config.toml
norm = "rmsnorm"
norm_place = "pre"
norm_eps = 1e-05
rope_base = 10500.0
bias = "none"
extras = ["an embedding shortcut", "capped logits"]
init_std_qkv = 0.0412
lr = 0.00181
beta2 = 0.95
batch_tokens = 131072
doc_mask = true
steps = 5950
dataset = "wikipedia_en"
Each number is 128 + 32 x the weight over its row's rms, rounded and kept within 0 to 255. Layers, rows and columns count from 0. Numbers have three digits each. The size before them is the row's rms in percent of the matrix's.

# layer 8 MLP down (transposed), 1024x256, rms 0.0427, rows 89-195, columns 64-127
098:149136102121117101129105191146163075191140197125173120114104136145095091044104143080078132140147175154077115129156088082083143124103105099058144211195100135177137119185152121100152110113155161
102:098083163170113136194126072098136130122171081075169148163155125090122150130118138150184203148152140163150173107145178110124134148153106122128097104155092100052116145108141110166161155114074146
098:164151131140153121156124146109156129067172103141125090092152094115065073149124061168108143161123102159120076165157132117138146110148159159091126158123138123159121107140122154157106198079107100
100:064161119085097136103152087060199160129060100131114116142171134106161161151058137138119076114124118121148080132113085157160119111144116177093090108116120063142126115134196125124156169141157098
104:067137196141124157155162127134111175136084153159172139107082105155180092130114116137120129105153172107140138101176092159115162099129114143152124122072165126121105105169074091076098097126113103
097:149086089108132187091114114131146106084153080094164126155131072138107069064105129108109163122105117060121117149162179079147146114116113071117128156112147194153127127137169140106118092127122118
100:134178128149071110102161173165140132152107151168099135163156183117094139083105093048124104114163149111112158093163122139120168148074133090122142083114125125111181114158121138076093154072159148
104:156116182171086123064151147137142065131167108200132103103095056074146145177105185116097167084164195091077074117137169098154090126085068179135078171133127160110112100151131147167083118145105148
094:170151118141106128085085125119154077074167132101108198140178115099179128106133116149134154125152142177163132185136070152156101139106138115167107160156123115099042109161100109125174101109066127
094:148170161154175137177072086179142125141112126129142081077148153175097124163066108089120139091119148164180191164156141140057122120182123069103162108180147133103193135099123150150114116133136104
105:137157094124071147029129154201132142127087142170130110173092162123181127176123124125136160144151107103092103128149111140121080101168077131144077102077154154152146160148065185123113092137116117
103:116111132154155120141131127109152173118079154165091122132100081100077100135148102155100100095145102140102182127161092064065146148173128060116087157151220124141176144179143146111117116160123099
090:092107113106160096175147131111107115136113194112134096051109092111088145138112107092117179120136119090117141165187174076199117077124099107186077101087137150084130148189111093127118183160140132
105:148128148198171158091115087108092142171160111090085155174135146073133102079146125077096104120161151081165163123114147163113139208062206151143114130120141090128116154156129111109143120138097160
105:103132150152139127158109129095120157162120153136094183104106173074158163163115130173097085091124179158091036119180127094151133144136086137136111132063107111131167116106108118148159210122091138
101:116150077155155101133140130085126141195106131120137089074106124125104139134146167111145193071146135140126113173148084115146127148109182170146153173167079142144141105117118112144090122149154155
101:150063099101152134120148075190101082116131071145151196104068153115082106171130130139110135113100131127090143140168111114135134144074104152141131144098119097157147129129136186117135154160134127
092:096163124099174163125175155083106150173173086152109119141166143090067136116092138162099106062153107130154065117119083083105139104144154122133136096125096154090120129100101164131235150174133144
096:182126061143158145178060181145087104112138170138146064046125129110168066150141155068155112143124125162127131141094158123116115155096119113153075131171117151154117084171147128079147144161149122
092:138145161162163152129157135169125183134129132085139110130139095122125084147181092152148111145210091080117132071111199095143132116148083132091179096134142107080116116081105145125124074228139153
091:133111079095121132146154154094060129107134108112116119161172097121137131120147127127141086084082106085110086089075148106101112127106152090086125139116105124186165125120130087124082123106153130
102:174098138106087084104158108075068088162111188154160115106175177138131107142057131131133196152158109050134152134129118135082121110117187094107200103154150135141115204069093091108106120136108150
095:129108056191098127147170073145191109118119122053161124138156149157119132137134108163139156177164135096167153127084149122067126126098163121136104122132137113099087155149102085103121111182141110
102:126159110187124075090113144133041140108110112118151121091125130105154108147114077087124139100114169103150141128101129110092125112144124102147093133097125136113218062114050141169103189109069129
096:141160116099153113120140126075134132146094177160122110130131134114142131141103107085119095090147028101136124131166145124174112103146192115153058133096164182118130071161125070180149149196081091
101:147163094093199119202071089140093192140121152161123077183155100155143114166127082150098145110123170186100099118149099114104095101134122119130125126158123119163132085119125197195124088116154137
097:094079094115093163146126115117123141107153080142156172076102139117112149158085084071133091062110131121170097132117159144169095182129083113157137147238078130122122146136142082089130145196104126
100:143125084147123095122134115093090104054108153110120133192116136149102092105165149109087141122110093120076083154098168139111116109087169152089121132118138151107111118120114131152135095170152131
096:130109169118081102113109091097129121061161146124150173158087150142073163091084102156138109132152109155097165126182029120133099109107124116136137080131149151130117102167141196080146088122078109
099:158200113142148107136153145110121105115089146138162107122076076099181120132160158082137181102150116120128061093121067184142124073164091119154074166163155143109101124059098171125139072211143106
099:097188128168114189089238091146142166101101071134116145109066087218177111156158189113105117113149154134122144133049131115114137075130170155140094129162128184095112136155129137160140136127150099
104:196091129112197086127159150146096127125123123113182111105170123174189123110131159208105142190170084167084120099120092075091117169063133134161081167151118116123108165092129100145103164158094127
103:167160144062130170175131141139120084130121068184101133137144153130133097131182139148172127130101061155079130104170075156124137061136123122105155137050128157051138152202120139119116155099135102
103:137071150172131152097074137087178137161108144133106141161085172085140150129146136066107094123110126152144102116138144138153191150080100104078135151054108129152199145088127101131105140125198103
099:161116139142145164133161170150124102128135126151134131163094088109142139156070148134083146173105159081126180177134176120131125186158146091180121156130147127150091148086079129108131146088090104
095:167102135129103124096075132127167088133128119152128143175144121128137086142080119116110116114149110137142195163143165160176162120112170187123163177109114117106173157104097181085092068112133121
104:118074172135115097096173110101142152097137109144132146069125116108105171119158082109136136119072123157105195162160109112128118079113087145177123106133074081089091164156132185156175179151159105
098:086117155111118145133050148185089114027131122105165201141160083156146088150138087146159163125113097046134145098120145163149135111133129130128158154105169127152159131093132122131148172150135139
102:078118204100094124155160128104136165159136122159147124150119097074149168079130129113142130164126104158093096136133109134101122142108138153149068118132127086166139142188112179117130134141109137
100:127102108103144083090161122109135146125141077128090130181144140069137114145121124109140153167163112116071145187104130155138122151133155136121138136113136124136091092228075164123158129083088126
095:054134142144108120135116206076144086122135145159133153125109138079068159075148113116211201128116133205145112110125078064076152169089092080099110144140113110075121086202120183176102122140160131
103:189127160130162079108138170134119174146086104193181138146119169162136118080101123104113090114128143150135089110163101159097128121149133125145165113113154080170143091149111167103135108167141089
097:128210100177122098147158115141092140150146107113071093178159172148121141132150192092146170138139135119138148142099156145191124132144136144176144159167090089132170157107115096158135100100095121
100:073207090128134116140149135130179111102140183141129143130105104124149153150090142115105081092099148110126103159177200143135130132142195118154189163099150161155215130140150166156129139075126084
103:137169188109155121113137147071122116165104115119124122136183122105146179108155141114095114135140145114158174155159077141122160110142176119121153140123159073099166147091140086142183081209146099
101:142145098128170141145105170120096134142125111171139095108103139152187128089077123144103127129118167179144201127161069130075133103124096146057096118172134138153156067109132082098107134134189118
104:079061088098166101066110120082117104117150132089145142053128123157056106150131040124121177161143147167145094064188060115125153145150150099142073069143126181161164081142194116146101160217138119
099:139081138091160162124135092148099147099131111128158139129130152065107150092124192148071129110125096123070151187135107136075106070160140136169144114143132113168143120174071121102136133129126109
100:105112120122159136102132159095158138088123132053103167079158085074156093151127164036093125128181115126142100055126163142157117133138081160125126117132203124116169120095177112155161170163154161
098:108073181136164160117173137143088069128145175122161070084087071102113135153130154144151099140110107156060121055095121090098142081145117131091153114143165134142080078168098140193160128127106149
094:135098129154144109109129125169072175141173065162090093134106138136188137161165124135136106099132169124074131208129147128142113145155189102111113125138065064150141130097137149192087118159120083
101:108112181072113119160111146114104150105086094121145179108129148150170113091096185177116145180163069124134143176139123107140128130089129124132101171128104086157098150123123091126131104113138152
099:159184168161126127134101161120075038105115116170163153124176098054135064133103148124149123174173154117085125120113098174180175161087070079130123100132131155115150157116147123121151092172187152
103:096110070171170131147158162073099123141087052149104138106118096123099145095107140128132142167128126106134117088109113144155129120216136118115126117067095146079102134171114174121126149139147149
099:133125166132127175117188087124123129130097131107084116153136152114079100161141128119137156093079120063094158045126103137080163129119151123154172181088152176150085109152070100093130133128160099
097:137151088122091105160101144131120113104099103150135135185112135132112129140107212142150120113052094167097158141150184145147081075158121115139107148147175112136083128128134169148154106133140078
101:107215127199122119102087197175177184106094121095159110156114147144115114126092139107090125090064184159145129185125139168086135148208172137097132137101179126131197132112114097081218109184120162
105:149145152112150146151104073197128132135116104150114153071226160131128111107110162072137063099173127163185113073098163065155155121103078111158142197160165103064152162135189118146143124177048130
101:095146157113120155116163139127119144106174113082173141112159118134096138095093050104129153180143159153100099071110140161081150164155185084112179149121131129077055077107118117095129122115141176
102:124116206178144176090147142205115156164113163110157120106089093117119127144114140069147149099162139167115103128153147195143160136140192124168107167157101111105091112075153200093126137096119157
100:157203137117171158146134144168180118149126124136158142156178131194102138180110119073206115071131156108122120134174135070087118106129100133115057099174129099182121135156134120152120099119094092
106:067110117083199151149145143083088147162136100112143107120091202172126171091092150134133134111146171160115167203155084180139169191139150127096103118147136152086098096164209118119118133181166128
095:131158093073136157119166171105118149057176094125139102118139171164095080126052113156125127117168148144134128149106148173090188174094133132155144103107175103143140119101124107080232127064076112
099:143149064091104129126104157110103113127138161132073096150157152115180055143150094125067124141072136165083058106083133125082130125117106136098133128149129180137132144105134135136101200118118147
097:129131122133126127092107111161112162159112114101130093197197202165188137088133164150091123141113073169177164119130098092120118122150105117124134123084053127163096125136000133150102142186129159
104:116165106136070144114141105130145101150154139101165148145135127177127149118193122127104142069158138137133113140095110167193109128154156124079133129113069200118130109125189183123119044073171106
105:139064179178088146121131096083186128124068156097119142182151134159113080127181154192133132129173143075150160115170140143099100151122148138125167096096157104153102132123175133135117153109187160
101:156159186159112105149104155099082230139105170148090150067101188182130095156129132122175095069135113141156091055093106110139136158082101094092142114171148123161181170122089112079146141155102115
100:120111211057148143173069138103149103094096095155139167093151122114131163128175126130148181108163126070128125152139123121082099112184124116142143126066189091095155114128167098108119099139119154
098:174148162112162104107129142107120155102071114050139094154106182088169136114166157155116154110099100149071079065099074196114166105154107114144121131167123158056179102178122165116185083117167177
093:201149122129164145121022097125164137172113063138164124096076144116108145091049126169132159100129137167211134106108090104149129120134149139143128105083091119083142137134111155108149125117120170
104:075120158093097137108103132136125185061160115122174112155094173105109195131106173175175083160095190129108165112145163131131112122152174142126127112068133121165116074115083137129141149126116143
098:124099123118126131124126097099121118116166112115169108134104097129048210125117169130081108078142173105157151113157193179171119186154145110106133140108144129116192183096039150118106107100045123
100:101130114108141112145161114105106131137185134159162145136115138231172136094103108179149117131155165116138211143051169079133135158073122096097200175138098144151192126153101126147116133124083158
097:119098144167151169116115134120119160167119176149117115102102157133088160127051098120195102112109148099170152128090147107150121188106102129132148155106182126160096089149127104121110125159161161
101:116147091149090159153094151133134077063088085105102103112152066104093174136175134144086153124210158169124093104140127102182153166128111093140101157061127135121175202180158158085151133160154127
100:111118153146147138147139187103125107173103151152097196093177087127121099133115109124120156115105144127090174116115108182135111124136158098141124122168177093120122114104153124083095190118100101
102:098139126113143173110115121171107113117205130193088120090128103054085157112170190105159151078130181142099085114102171092165148169082139155151140103198112147140162147194103113117105144107147101
102:095146089096143133128077155129089178132109113137128130092119158103106127095141134149218111098140147079117174102078131066105108131118160173111203136092201108112150136120068165130129161091134158
099:136068075162106117166142155137134133137118112148167098084139132144083122098156120170160121108107086155129167132155118159128122183082128110141102138140159110108187085103113108158084148173126114
101:188125156104157164138139137108168156136146139130127129106111136145144194121141157105124118051103136103151127099103133155076164151130135140071105120109161127180159111152096167078138126113106105
099:118165063142074136117103108149145121100127051106148119120116093131183166126190096135081094141137144118117158161125186150090108189098117156132088115143072139134095136097129131127207079134081124
100:123140130117129129065092142069101153127124071097051081116103153101105099166135151143116143127170196119113076104119154142105130103112116115116160090184191100114172102090104164155138135191096102
098:180092055149159198141153170078147154131133156168164143075129143112099117114100110128175221152158163130117112106137158120174162104102155110146089142165144175119142075139173155166089126181120123
102:136149136201128112065144109157121092123133068112026170175097146088150134073157128086111140098151112136166175136134123160130161131098136097131127120140070084167139147093128160169128101124122120
110:133145136102103144133102146098134130163142127158119150181167182147119160109133085089112070138099068108171126119186143119076129110126085147065132105135144123120087072154100109124119100139119144
101:142163110116121121100127109133083174153165174031079154142078112104093182110147141208129063126152139081141119063119058141211165120102157131170155112108202060125109137107145125100136121120099103
100:135141131080107127064095109097133112090086082161212116176168137079116169082099160130150126092153158112163090117095112129099147158185183104186140112136123167101133140136123153133098161131096109
105:136165158119148076134153058132167104174100112093190108128157146163119149128139145163108107118148172144124147136167130195092111173116120064128101075111189152110086116138135107107175102146162090
102:113106079137139081099140105149094177182113164158093114143124125124151083184174183145115075156115117112071137109171122112191149099083180157113166121119163144081166123089147168101127168120109164
100:133069085164167096186169162146139060112108124159125123140143059127095122143146088101115115162148125135118097105111141120156139162124109105101129116158131155124111167106080149134121191115120077
098:093108148136120152086125124150078117144120090146132107114157093109138095169112082120063135129117141135124132148123141165176142161156175170135188072157102131066140113126107160105142147133105132
103:155096148128134143148152068131141147109183140161160176161158150131120095143165072150152139131041098173110138134150146150135144172066085092158075164127182123088156162124149115085165100087147111
102:134092146183138119173122147171121149106112169104058122151061159097109144080115123115146136179150149074083151125095113133107146185151147085153145099166117208142086174101137143162155128093138187
101:180119140109144100122097122055126048106167155091141150140133115120063119172147175129128141145149096112126124194053082103147171168075146162117155125155141123124165130103133104120122131148060179
097:120109160130162140160092135119144130136122102110121081127114127147172082142090148099097097119109115071105120103077102130130153099102162141105170196098139137099179135095183128127112186102127103
102:137138103116098179124140156139138119167113109123073156127140155137136170149052147141155184073114107105158163140133088200113170130124169127116169136095132171112132073153122223153133103091130161
100:130216084099094158137166164121098152170141139141099140099082106156164065132139142140100144145104114144149115141175161131157130098149157149039080118163129135145141108130075147140157150076089111
105:128147163137141051099099142107128090106078095084145163096162169141129123110110153131158078169176094135160170119095149117189142121145134118103077104104104125192104047123067102108132059133133114
098:187105129147188181128136154097124122137087073115146130125134147142118104069101115163156120159122139122149111134140108078104140108148130118129124162127115175150112138070099081109111109136201165
094:152138136148131138157090071139158175161146129102127121173137111161119160151104041145158191149142164130151159144143097116159170140127135187113146182163104111100122206100140145085124130188131159
100:082142085119140141182136132168110140147124081151117127099099107084158145117075193031152147140169112139146095135104179106143117097083134134156114150171137159164131107139085119138105118096133140
098:154115090186123112104132121103109101088092147125154098088069134059121165096112103107103178151119082076166098120107135155146158116153232110079159146115115178053169167189161067150090090120120138
099:132145126145087128164091104115159143116174125169132135144076184121148136137159185158069117132146119096110066055106110181121111075099121144105114104142147065156141123170124083173133176124092119
098:136101126065168154122143087111143121102116147137092120166131041131126077132107150166141207111036113126121120187101109138112128146143176116177050081162139161134179144106160117132099142094090091
097:187108099105107113107112187189069125090166151144149184143146130126128071149171154157107158139167145166127175151131104123136128158120074107131175096147165105136127085138116157123100111124107099
099:102107145190079074152128097134111146066119065112098122154067065138105167131161121094068156093137095150132037103130129104147112117193132143171113115111179143104203141079112156124118130132095184
# layer 8 MLP up, 1024x256, rms 0.0676, rows 90-196, columns 64-127
104:141132138081151137121181082120162145156120133138155062120131113105125151074149081161164114140142156157087145170201126119180105111094131064130143081158148095149131060128184159132157113132158130
096:101111092055137066114094087062112109140046144127163114115156094136194107185117085090149085049154187090093152139161116129140145137118100099154132100129137116111114090132120087164095144142152100
100:167138096094130148108089112087157132168149141130116119140123104163195122161080119058067118194130124131136149114116153154111142128134118129129110149133083095114181151132115087118104136186163140
099:133095156081098108129096134155117141118121153125163137104096143104159154106145106152140063063095206114111126081148156154081174177140102098095103148157092176087121117140149122075087177121108179
102:127115150113120132153107046138148085156101126162151077093117069121097187106103116146133163122123127138072156113142145163115131086095133143133150170138128166114114142079148112125181079122097188
101:108143098135123138136102059110094158078079172113142107054128142059071125155144167179183045162083136138089140084091087098041110078103095127127139126052087116133123170169141103103143140116118097
105:115076174141210157139137189135122111183161145157099113092135113116108136113088073164142135112094119102133099153130138136097162099113120106210082127040197107128214126179115103121156090147133135
097:100096137137106150182128110124122144181132102132068104128188157157061105142106140141141121191175098168125113083193145129145100130091159140123116068148140116148082130094125096155130098165175141
095:071144145088082105154163171134132149170192163117064123139114116123133178199066075145116152116141155144130105131132139140192137124117115166123144140229132195139093135168193133145151159115105143
109:175099121081203115103156105127083101133148161170110148081090130103143111114167142079130117158132167076146222152137152162121142124171162155171177132165078135165164123139150162122138134136175170
100:142096096108055055169156133101107165087144097072188083111092116096159104171156114142125096165166126107136091121135111090136181117164125162128175102140092107078162122123117084122145088113103091
087:109153132172082170073078136083153141165115096140080104129122147057175106140153089164104064104146165153143105038115118208076150129119166087116190119168135157148097124114101180132098119133179132
104:074166063200145180086080083055131104112093123132159136095124136123140098178178161127129177089182128089109117177158090153145168135107104134092091080208115149088095113104137092120136106087153131
103:150122186121143166106202125151172091074158142120118138084139093132119127134123108107142123116148150093099078189124114167073124120161102068146115148144147084123136152121179067152175162155137135
106:106092118152128138188119132131100149143169115131106122143081180120121110126145198102087098157089097133104095110147102062139123130174162142125095090119161118146130152135122077116058152167087112
103:126124064104187144125162124155115168139146113137108129112127101124077096162148109081132117138124154148129128112155094098104122126161164126178143166131136186108191137137103122100175106130147134
093:173124110174160154118169106061153158120144137119145153079142126155089139132154076076098193145109104113037174109104144103125076145186134133158082160107132143123117143123169159162122125142099140
097:213112120153154154062112138109127144156105169114082119187169130136182077102141060079129167101140124169097166064083139101142143122106152092112179114197096114142097111099129148119152112146167165
094:111121049122115163121094067158110107100100124128100143131129112149121146168162153074121115159047087192081127130125107137103065090099149127151099147132108094182089111158177144136193150098122100
092:134144117159132152160160153150184103192091145152105131087135139117108130098073140126138140173114064132103176182160087115166165109137114130147082109124166143074094150150108171099153122120112103
102:153125155145142132104091118104119106155222109112049139116095098089159172148124128148158125168152097158128118136109164131122117170124151174104135184186094067071098162159111199111126138154093093
100:062084074162098158151125091180149141114166079153186153158108129127241136133092119161165075136122126108119117111118111132150130138132176082150146098161082105138108092096195106077085137100093107
100:102113120104173108133149048169153127124207140166101111064130071075157077130196127168097107140158161043112138138104117144099138110055101200103108095136109100122108140108108178106161173121188135
098:097085140123136109117103117129154105178142177132112095117096117177081101135118100079169223108115114147143078137139134135077088120164170097201134141161097110133170117126157156185100166117077160
101:149157118088115180157121127126133153181139127096103164118082165146140134089108108108192121097200107112101105108139082103120118094193218164143105128095130136145110126095094080127074160071149188
104:134098162138168066154129106099143109169173103152058075172119117106123087154080143125145152142137144097097150167150123117142131040140156058150122066168081134183122144132162063181097065137104162
097:114091111122115103136109163167175159102129154130122150204203139136135068131121118134119134137124161196134155149168106125158114132166136126108179119144101154120128155076132122080091109075126129
094:145120126138106113150160136118185116140072126161133137105111083155109086178107081126125129154087144121140114110172159136104117148176178080086108146113110122112145139155183050105137186073126153
100:143103098114110118136142114129155074108116119176166097118148138139154108138107146131171099135035152134067163122146107138134102096101126131148092092155135129110122079114121049123109124147154138
101:139140125124109105079185097105123080077079115125124153148120160201138183126204116099139165141131122107146116098124104085152147135121120138082170149133081141147143153103110173113065142157080124
114:150134093116119157118136131117115189115158086103171071104178094147147095117170161104101128166145136122164071131138099154136141104068139135123145162165156172147156170123058102155139167154155104
098:131121097134074130087212135153115111159125136134124142111137162199117103149136163173101156197130138149077102090123175126086140153130100110140093092204105191126126111087168115151137172136150111
101:100121119130182096143116089182083108110174129147093149166132128143160077130154083117129141125126148118140137142156149114155129119108093141067074097094031148166177165110142128141144086115138123
097:116133092145138118103118173174134151127169161131223149156188086147157103111115113108075120224122127099151083106140133101112135111154115146126104096123081124075127154159103162057100126143140098
096:108162153120072162113084171122120142069177102136126150108123134128145120173100054107121096091080151129173128112157113106133182140103159143104116118170052113099133138125156116118135164141116082
109:156146058127188133101099123149120196157099143177122087153170104091133157122155102165188101167161178103127133137153093164116131112127121185114145082129119175120117147146119132137141188128124108
104:071131088169180159177128122142090165146085095112179116160211155132181090101147106145139084147090128137073091087117145187099121157145075146158190120109130172181095165174151167115127132103129127
101:165185176107126106136157124130113114138103128141106093082126117097107095132130148120101115106086136102147055130112145117160118098136117102117151146149082184109155160107111204178108150114097132
099:120058176183136082103119138091157153127129091089157184126086117086193170138071104100103136156158135086146123165158133147107158166078164150081101153137154147118136121099086093119185128160116099
092:135120141149101099113114124062103133152089145032120108107118141103138138131123093110164164100128155158097103074130110133078135129143057087128102149143084124111127155153103138124091157085195128
101:184099170148172056122047127132134126165147133105159150151146098117150120123133077064138138219095102149151135098142114106119151074217140077122157131077107129123163120109176130188103145095101125
090:184153120128148153175111073182112128175107126133117075136128155139103140175115113193095110139049093142111111136165127138140160075083108120079107161140080201073143152125106126118108112115114150
101:145106123129190051147157175119163136159102105070119164173095089116152141083200161161141112159113143160132080079102142173141117109177145155139108140076118097104128099131165150140113090157098144
099:104158209193109134104170103129110149158170243118169125183136167090106143076104059170169085101162156151159148100131122107153149144160134169184092172140092144143168152119118109193163058102098191
101:134133180119168156137109158060099201144143165147123131141140121053141136169134092145152148151174154123121116121164193145130111119118140074132152125175110140129179106122137189165118186143169173
102:157106129133119079184150163106089175077076110152108077151108111161133137091176164107113113162099148123146125123146194065127151090164123154148121134071086097080079168129159096106180084062100107
099:126113123131096155061091122147139155118085165096098104121111169189064137087144188217091096073157127129163086145125133151162122148131131119138120129133132139157088088104154097119187081147110106
101:119136080081163078186096130148131119131124101084130132124205118127146093096140107132172075103147114148146098032159125119076092164091140112114151137086173131102124142187134113075126142125125107
104:126088147104069088150148142115113159123153147109143137077102090121131136175161180098175059095151128178094139103114159108088126153077098167165117097099086100184143129159124167095123093178174122
089:137148109124175130108128116138133111141122150097098139101140097103127168094113135088160121129120099169128138121078150135113223068147090142142160116124098157102146126092120135112121163132124175
100:140111116146128102156116114125111167084143116130109075170196118123130112132139126077090151093147140156123176124137127145111133147132184108107157098062091077103112148089146118228122167200131087
096:131122092150125085112075149202105143132062158150158128091130098138149145120121085085078135099100096167157124120142135112122120136151084134117133140149091124122046182070088099148137104113175154
100:147112136173076122182126101110101160103158130118181096133132128105136202092142103171160124094173121112081102125111117190078160173114152109106179137081143198150191137080127119084125147161127161
102:146072109150175171141127153173100139098146180149124142117186107071190103146146153141071105119143182060177095143154112116169094147092147163095080063189157127179130163145116106179088116131125109
098:135104088075141133113161169139106117100176148122111145113153145091083131253101105133124149096160138040148130115212153113092141107196099065133150137127128185095197106167118149158185111125128110
101:103125114119189135089091142131150109140071176113126087115185142164126111168166111094100098100114115161134065163134104136159164118168131124127086126148102186139065123084053121068043165204151156
109:159189104106179147163096110107119122070107104147161142119199121123122140127135171109102141096117140144110111095100194059174143059062122131114134139105127183133131138101096141111174083131136128
097:081113147178127136079105113132099198126102166178159164131118124115165092097115072104139097180101077108133160160091147106127094072126139128101136086127120172119119117098131116154121100154153162
102:109101130160079152138144161114073164133138189171124115113139111075156160146114113086148077092145108177153111125153179118089136167113154191118076129136137149143114121135172142118100141116131132
098:156098146166120147118108155082173084115122132166120059094090142091139135082131157167142087157086097134168146125120127051061103122130127110160074172112047097111088104052169135141112178179169072
105:108073137102174129134109131141158176159115087091135092157109133111166128126089084128117162125085134187209187125148138066105136088135086150031126136182096135089083119120127122143120117163127145
091:113158108130102140087177156175056131192149082073122127117126080075155102184108163071117143107119127093136124131105151090125129101123087126154149095143134126146183188147032111189084116084204143
094:112127138175126119163187079151143193161120177162184136115080067127086213091095149144142166110123176132136145140106137123156141127136122149184110155151156075138192117134173106105147119141112108
103:207130149125138099101150129140112125134149117118100145120143171167152098070156094138104142100123088151183111183144116133094112120104094102081128112116081173152108178110073146120130169165060094
105:088076116095145155131062126168112106070118066121100080103129075133129096165155147107116156076135096135121123210127168092172127151132116134140120141161102071134129101192109121154111111167091135
104:116109100107114134154167188110145179092109107095152098143148132121124138119114070138140077127080124119192146120174138062100113156084120106065104159112139066166133123085150086152169148163142140
100:128142146174168147100094099151107111091085114170136129183169149099161133084091175134130181134148152133093170079190182162106108083122084118173133154131162094096070034113200134149105107131130165
096:192070167091132093121154130092079154090133155096143126112132103114162130128157026175150121059096114094143162132134102102093126164095082167170138131081090122109130138162113099189111074143156144
098:100071106121127190086168106072156150133112066132135146109135109110112108147170134121212144106092122135101095111171137088084149085122083114184140093127170113152127084138178158085109146161163187
093:079111156112164095077181204143098111102146147078094195148090109198184132144149089116135146139157137114071139116128160156154190169117117120133138082129155156178116070192154076150118155139144121
104:124155159094125109116087120208121065132126108100062179045081120154150063115099156144133147135089133140121057120114132112083080079122149098134084137085116120151152181104108131107073173086142110
094:148086124159099092140101126118156116146180141129069146146178126117133144159126136117118131166167099150135112099135113105187122120160126131093113120180071109124179165101095088127113119160062150
092:132125162200147071116125136122141085132100122138213128097124130197112161146111163102150164150138200120136183129117138135169086126175093133116146095133152157161108104104125141138107126130126144
102:103090116100165139195103146172118177107164126092201091132104066146138122169114133103210132152103139128168101117126161121186146139116108152190141118115113099140100084168121132130092124205114138
094:136125086065086123124195181137171106147140121143132186119115069068114098102075131106136086082182183071147170133115088181140094162143100088128059156099099146095105139194105127175102132106140167
101:098120101153143130099160169178160160150105133096062076144093097114103155110183111174148136138110132125071177111153117148038117131125071131116141131186178149152077117145134120118141152104102121
103:164156107138113172122120113104083104140122109173112115043177134039092100070154104136148108147185178091150171121162138090119142176093080127109129106062121118143115149174113124102172112159166103
101:125109105044142093093139133154100205121153121114111100121123106126130119129117117105136079087054125117102142135120043125133121126095175136177110118224090135198150093110106228133108158136123089
107:116028120164129098224076142129134204131101197174146133097145174092159143124176112115129115110100182185137165131156144117183154104150095154057108181137061130124129196186129082125045094147097130
102:124141078150096022155161086130170053098187154135195162116177117111131125089179129099055168140127155153188077106106118104100140128136155155158184112148080169142142131074142120099140129110135096
099:122121162067167138107120119113091101121181116098119114103140091143124115087126150096174152133138097150067140102232154105125119109091079164160129174150118127126096149131200136129107126095100114
099:148160122109113136170135161220115182169148164173180162128120114144103099163163089092164151079135077093115113102143133055094136122061133085141161113137079118099097124116102061161210115121110135
097:170140073088121080145150159103101121203130155158101180140152168129125136101109093117173083124136100067102102093123061109114053113110105134126106095116138109097148135118095119117200194129173149
105:122136152081179165149092087133174118144098149157150141102137097120158112166074123153120088131040128141154124117135178085158069117075135109048088096121125172128046201174167132167133108116175173
091:143132162131122181149147067117089159150137140120156086120193113116149111141133190110058130153094113124155158147190136127111124106111135102131122114138141128162171177089109158134068111113155129
099:153162147193111135123092174127175124114177107168116111147222095118159103071102092100187143129135108146110145137152143093118126119142125098134130143120012152140091135133098166072082120188141144
105:128147182083092108140121138181122141083113161094176112154103122093209110119120127145182132114144159179193117128160157102071105126057139070147106137152160121125171080146121143109118101102130145
106:179141047083145127167166172164084151148106184157134180168097117103089117156067087095111140109157158108145136120147150132098151138137104107106105177199088183088081134095123087149126157105184138
103:123166132092133144155110108097099197102085104144108122108167110101140177160163093192133181145035117135138093101143154129120140091076135089169119094125102111127116127103147173139149110157085123
105:132121108155187109121101089128148121112158134095198153140106077122135134130144144186134102187144085128126119095106085131093093123050164116060172143159118063097106090123162103146151138176192065
096:103139155084113091100083169125116072138120160164128181117162162172142143123154146100069140106098142118183155109099141109115137057118077126177124132134066115133138121092137111148133120143106108
102:172070105129135117161097095128137135135076161126133037091119155189113116131085065120142108131137064094082096126138152184136139144118133103120061168132063065140127105088073073088172179096084135
100:137116150140103162189127047074102140121076093165172133142180119131166148128122115105169157094077166214168123044123118140092152089126101114167153131166119119161077202112148203113141123195055113
105:118178116135120116187130098134155101140116104156150137096103121137115115118111171109098189129142146239052136068164137137141075133172135120150095106119134159121082186174066142115074123105196101
096:140094089136125144130143141140117125141085188127105146129134152137061163107152143152164093126141115169161125149119102206130104083162142114118074110090148113110145067136192145087167096073124126
101:151082104172174096132119122124134141137142117129151071156206074106162178110178086163110095140168119094063121188134131106149105136102094148140122125207164181201100181129168109113116110127150123
096:145137102090164159111064136117154108128106132114145131097177144120113120160109108111037150096112093130128122107100115100140142101118104195180163146117173122016123135050091134090171123139130126
104:069119119157163150076105163141118150174114140127101175109096169139184157121176114063138084156100098078134071148129173066115129110171081145149090061114110130170124106072109133107151094109127130
099:108104135125085115161135172118141155114128171124053122086124153117145114178158155093146120098097091165131119113126149120117133070095057141100135111093204085109100178109205140060120146110118153
095:113148071127183141176169122107149098149130081075135074132091119150124135111154135119164169092100171140142066143137145088161134121118094118130058101164137146129087105153129110162129135175113129
099:139124130059139163132131171071144124133151147123131107141117113111127087129139124098146135135131102121169156160056182114073111086152095130075088078166137100096159112092099098134155130116140174
094:150128091135113106096103176086106119115164096093119164143125165104127158187132116135130145121127128104120162088099078162097148124118083119101147091132064100165106102100171206097185172075155088
100:100133132162159093177142080072183079157092079131161168087157134141123172145104166067140152159097150120147171145163146130178120123114128085120084097162169128145113089072160162104121125090201106
102:085145173110148112120149077099055149111137178164198084102123122079143115140109107161128147125128121139107119106111053133122141115143132169151097156133118094118098130120115091098104128174168078
097:119107163175065161129120083144146098150110143101097005127126116155131093095128131121148174139138145104185120066120122122131125131142131102101106138094080124159117169136132092107204120170127168
097:142108076136133150100145072132136149132124111097167136104137141149154103128077102129114114116124077181145109095109052158174098082123121102114188121168207129140140126146126104082148138121168161
100:138108154108135121171075095113128171183113072116123100122125126218152070133086108128136148159126086161073069138143156173226110111097153117095094123126151127145057175159117103077164168121117104